Weights of a small GPT-style language model, trained from scratch on English Wikipedia: 1.09M parameters, a variant of SOAP for these matrices.
Each number is 50 + 12 x the weight over its row's rms, rounded and kept within 0 to 99. Layers, rows and columns count from 0. The size before them is the row's rms in percent of the matrix's.

# layer 3 attention value, 64x64, rms 0.0672, rows 21-63, columns 0-63
118:57 26 63 27 45 48 62 50 69 65 39 45 42 61 37 46 34 44 48 42 74 48 61 43 40 31 60 46 69 37 87 42 43 41 52 54 51 54 34 41 62 66 38 53 47 49 48 44 56 48 55 62 53 51 27 45 38 52 31 50 62 57 62 33
138:69 62 42 58 45 43 62 33 57 41 53 18 75 46 46 53 66 67 40 44 44 36 33 33 45 54 45 52 50 50 72 35 52 75 35 59 46 51 57 38 73 23 58 45 61 41 49 49 65 49 50 44 54 64 44 53 57 52 41 62 44 39 58 32
118:55 61 73 39 68 44 57 24 42 35 54 52 56 51 51 55 52 37 72 55 45 57 60 11 58 49 34 48 57 54 53 41 56 34 42 38 54 43 44 46 47 52 45 58 32 52 57 33 60 56 41 47 48 53 72 52 24 47 72 35 49 42 50 27
112:61 35 72 50 48 42 52 51 48 30 25 62 42 40 51 50 58 71 48 49 44 66 48 49 51 59 63 57 58 23 69 62 65 44 65 43 66 38 44 64 31 46 46 40 52 44 55 52 34 58 66 50 27 53 47 43 45 54 63 34 74 44 61 28
094:57 35 64 42 67 56 46 56 46 45 53 52 45 64 41 56 59 38 58 51 47 40 66 60 69 51 43 48 65 52 57 53 61 30 24 51 56 55 74 53 42 41 37 20 55 40 50 58 26 64 48 25 60 75 52 43 45 52 46 53 32 72 40 46
108:56 57 55 24 33 41 82 53 50 54 50 50 53 65 45 58 55 79 49 43 40 28 66 34 70 57 39 44 45 45 48 62 38 37 56 55 80 59 58 57 37 49 48 47 53 58 55 43 61 33 62 39 53 54 61 33 70 61 43 45 39 38 54 58
111:38 73 25 58 62 55 49 61 50 59 59 28 51 44 38 51 57 34 40 44 89 34 53 59 48 54 65 39 61 44 51 59 63 46 32 57 43 59 63 70 69 52 63 41 66 55 56 46 39 38 58 48 52 46 47 44 21 42 52 55 52 61 47 40
114:56 45 49 54 49 63 68 49 52 59 40 23 39 47 51 31 44 35 59 58 57 46 37 58 73 40 62 61 53 59 39 46 52 45 58 42 59 62 30 53 42 51 45 68 79 32 42 80 42 57 40 71 57 68 33 56 50 41 62 55 40 48 35 63
108:54 48 66 58 44 61 46 58 33 64 49 48 37 60 54 50 56 54 47 70 26 49 35 57 43 52 52 75 31 22 55 50 53 66 68 58 36 63 49 41 52 40 49 44 38 66 38 49 56 45 65 51 66 73 31 42 72 51 35 53 50 29 37 42
103:73 56 47 40 56 45 31 40 59 68 33 43 36 60 59 17 54 48 45 47 52 40 47 33 48 61 49 47 40 52 55 52 30 54 46 49 30 49 34 70 59 34 47 31 38 46 53 61 67 54 63 65 38 44 61 34 48 47 43 82 56 60 51 63
114:39 32 40 30 58 41 54 52 56 54 57 46 68 69 50 45 53 56 54 55 37 58 38 65 41 34 51 43 56 51 63 70 68 65 24 44 55 43 40 41 64 45 61 77 56 49 45 36 50 57 51 51 45 75 42 49 43 58 43 44 65 51 24 18
084:41 44 60 56 41 54 51 52 52 54 62 38 57 43 59 62 55 41 73 35 43 49 34 54 56 38 59 52 45 44 45 50 53 83 39 53 44 56 48 46 67 64 64 71 41 65 49 79 53 21 50 49 84 61 42 62 51 36 44 55 41 55 70 53
075:42 50 44 59 52 38 31 51 62 63 50 69 59 53 55 51 40 73 20 55 73 79 38 52 34 35 47 43 41 49 62 48 44 54 71 48 45 47 48 35 50 56 53 65 32 45 45 32 48 46 65 56 37 58 40 59 55 46 51 67 82 55 47 47
097:71 41 42 42 61 39 68 44 67 21 55 66 67 62 44 24 69 51 56 31 58 70 50 48 58 62 49 71 40 42 33 49 50 50 59 47 58 55 31 46 54 60 34 47 44 42 58 46 46 43 46 46 45 47 38 59 33 51 62 20 51 35 48 58
077:40 63 36 43 35 49 31 63 52 59 31 51 38 55 46 60 62 69 42 20 55 53 43 46 50 25 75 48 66 40 70 49 68 50 50 58 51 45 49 49 51 58 48 36 58 63 51 62 44 44 32 57 73 39 46 38 41 56 69 62 59 46 75 44
077:31 55 63 29 67 60 35 50 29 52 44 39 57 41 49 62 41 24 35 46 52 33 46 61 29 45 47 18 69 47 71 35 67 51 57 50 35 39 46 53 47 41 63 59 65 46 59 48 59 40 68 47 44 43 45 72 43 51 55 46 50 52 44 38
081:66 57 58 54 34 53 62 63 38 63 53 34 61 37 49 54 47 59 44 42 62 40 48 44 53 49 58 28 69 42 44 39 48 78 28 56 40 64 53 62 70 56 75 52 75 58 68 67 64 45 60 37 52 39 66 36 53 55 49 68 61 49 52 56
087:53 55 36 39 56 63 57 46 53 40 51 67 41 51 41 50 56 38 59 35 29 50 68 35 63 55 48 34 74 43 20 63 50 57 58 59 54 50 43 37 35 70 33 42 33 48 41 46 47 56 22 39 43 57 53 71 53 39 56 48 63 64 36 71
093:58 64 50 29 46 45 49 63 38 69 38 65 36 44 45 41 68 61 41 59 46 45 60 68 57 31 46 59 60 68 43 59 69 40 35 39 66 42 65 39 34 47 45 29 53 54 33 49 60 47 33 64 69 60 52 58 46 60 60 80 47 63 41 45
090:39 49 55 50 47 59 50 51 51 64 62 75 79 61 48 28 37 52 57 56 35 62 57 51 55 60 40 50 66 46 41 51 51 58 36 54 47 49 59 28 39 54 71 44 44 63 50 25 50 62 59 41 50 51 62 65 54 56 41 54 43 35 06 51
076:46 35 69 55 45 63 76 61 45 48 59 62 55 55 54 63 48 57 65 52 52 61 42 54 36 58 46 59 44 62 64 55 56 66 64 50 64 57 69 33 70 51 73 55 57 42 41 43 51 55 49 37 61 61 18 55 61 43 38 38 67 68 27 59
085:40 44 44 56 44 55 67 27 53 31 74 33 44 49 47 79 38 48 61 56 39 43 46 39 65 52 48 31 53 37 37 53 25 51 46 36 61 58 59 57 69 58 50 57 45 33 50 53 47 40 33 49 56 42 33 55 57 26 55 42 40 58 77 55
081:37 37 54 49 45 54 46 42 60 63 40 82 40 48 45 52 76 53 46 52 51 52 62 46 49 37 70 48 69 67 43 53 42 41 40 44 58 54 73 38 26 59 45 48 44 41 48 50 41 49 14 22 54 53 60 51 59 45 51 42 78 46 55 52
070:57 62 27 34 48 42 64 32 41 52 37 28 37 58 46 75 47 35 61 53 26 29 63 16 39 62 43 50 55 64 62 45 57 59 51 64 42 33 72 40 55 39 59 50 38 47 39 39 62 53 55 58 44 46 55 53 52 53 31 48 46 49 57 53
095:24 34 33 62 51 53 53 49 25 34 54 43 50 43 48 72 40 39 54 61 45 43 54 32 34 65 49 44 49 33 30 40 61 56 69 55 24 55 73 66 39 78 56 51 43 51 46 51 44 44 44 68 41 40 30 48 59 41 50 52 48 42 56 51
104:39 41 43 84 36 44 47 50 42 35 67 44 67 33 60 58 22 32 64 59 65 56 48 43 48 30 39 31 62 59 54 36 44 57 25 45 43 45 43 57 65 28 58 61 45 52 55 32 49 50 53 55 42 36 49 54 36 68 49 46 42 62 52 52
091:57 60 32 31 41 58 47 53 48 57 49 60 55 36 44 41 57 47 41 60 54 63 63 62 62 45 50 56 64 79 43 65 31 43 48 66 31 42 60 41 51 41 49 26 42 44 42 20 32 69 41 60 70 41 61 51 36 58 56 54 70 48 35 39
081:55 47 41 59 57 58 53 44 46 52 52 47 92 57 55 50 36 57 68 34 49 35 44 56 60 73 27 32 49 53 47 66 53 46 60 61 53 57 51 68 61 46 50 71 57 55 66 32 64 24 52 33 36 42 51 51 65 49 63 36 37 51 42 57
069:68 67 38 59 48 45 59 60 52 35 63 48 47 42 38 40 60 56 54 46 50 68 25 63 66 35 54 47 40 45 26 61 23 59 58 63 54 60 39 49 67 48 26 60 43 58 58 50 62 47 46 51 52 41 45 56 57 55 79 37 60 29 33 36
084:37 49 53 63 39 57 37 37 59 57 60 47 43 53 65 72 37 50 66 58 31 53 47 37 59 49 43 30 70 61 45 41 63 36 24 54 57 35 53 56 44 44 74 89 49 61 59 55 56 53 49 38 49 47 75 51 49 39 49 59 55 51 46 32
065:58 55 42 44 39 39 31 48 57 30 40 54 57 38 55 42 72 53 55 62 64 56 47 71 37 48 33 56 46 56 37 36 38 41 26 69 44 39 46 66 20 52 60 47 51 32 60 62 61 45 56 49 40 60 48 77 69 32 42 39 44 48 46 39
088:50 49 39 37 42 36 63 48 70 66 63 44 59 57 29 58 54 67 54 45 63 45 41 45 59 33 55 62 54 64 70 48 21 23 47 50 43 73 35 48 57 73 47 67 55 55 60 50 57 45 64 45 63 62 74 58 56 54 46 59 53 33 50 63
087:30 47 51 36 41 55 48 73 36 60 43 39 55 50 35 59 75 50 42 35 44 49 36 54 61 26 62 54 63 53 59 44 65 44 40 36 66 46 72 55 62 37 46 33 60 50 49 61 55 45 51 48 47 73 60 37 34 43 57 80 62 61 68 45
079:56 63 75 43 61 42 36 58 65 63 29 55 52 38 42 43 62 61 46 50 63 67 49 56 49 47 40 49 46 52 44 49 85 28 40 60 49 67 64 41 43 42 40 47 42 63 60 51 48 52 51 38 42 52 86 46 44 59 48 82 61 47 50 50
110:44 54 60 77 43 66 62 67 55 49 51 38 57 42 42 39 37 48 47 46 65 56 36 64 48 34 39 44 70 33 28 47 57 63 56 47 57 72 29 53 55 53 42 80 43 41 56 65 63 50 69 45 28 40 55 53 65 47 51 33 43 31 43 53
083:63 62 44 51 76 59 33 55 51 32 31 48 67 25 58 64 42 63 45 51 32 35 47 63 50 42 42 48 32 54 48 38 69 42 59 55 69 66 54 48 45 41 27 28 66 58 65 39 44 55 55 52 53 55 52 58 46 62 49 57 28 30 41 51
071:52 65 59 56 51 64 60 40 48 40 48 62 42 55 44 66 33 56 52 44 24 55 42 26 53 59 35 51 30 39 63 28 35 54 52 56 48 61 75 56 50 44 55 46 42 49 46 58 37 48 87 51 40 45 42 57 67 28 51 38 33 45 66 40
088:48 39 39 72 46 63 56 69 61 47 60 93 40 51 49 38 64 37 56 32 60 55 63 73 57 54 56 57 36 57 31 45 29 50 52 32 70 55 55 61 60 46 48 39 43 40 54 43 31 36 42 42 52 58 48 55 45 46 43 35 49 60 44 60
068:44 47 32 59 51 66 58 56 66 63 63 46 65 41 37 28 54 52 29 51 73 47 52 59 47 51 36 50 57 44 43 57 33 38 40 48 40 71 32 48 59 55 25 28 67 34 53 46 54 60 39 38 49 53 39 52 37 27 35 63 67 49 38 62
081:41 65 38 37 71 27 62 49 42 50 44 35 74 55 54 64 53 44 52 64 43 45 65 54 29 63 70 41 67 58 79 45 37 51 46 44 20 45 48 52 46 56 55 72 57 56 43 55 43 48 53 58 34 48 55 25 52 42 63 39 46 55 52 36
079:45 69 39 59 66 51 35 54 68 37 42 53 65 46 54 55 46 64 60 44 68 60 53 38 55 50 41 41 45 38 21 62 44 35 57 37 64 45 34 40 45 37 54 61 55 76 37 46 60 40 53 75 41 18 56 63 49 48 66 36 43 41 50 55
098:38 60 51 29 42 48 66 40 41 41 43 47 50 44 60 72 74 42 46 43 42 45 59 13 51 66 54 36 54 34 29 57 32 64 65 47 63 40 51 56 43 60 50 51 37 61 54 54 67 35 26 38 57 62 48 67 65 56 50 49 50 60 62 56
064:64 35 38 63 46 37 56 68 53 64 47 56 55 54 58 71 70 60 53 43 17 53 76 45 65 74 60 50 41 51 56 62 49 45 48 50 47 41 58 43 45 44 44 50 54 60 44 22 35 29 48 33 41 54 66 68 48 63 31 42 55 43 46 45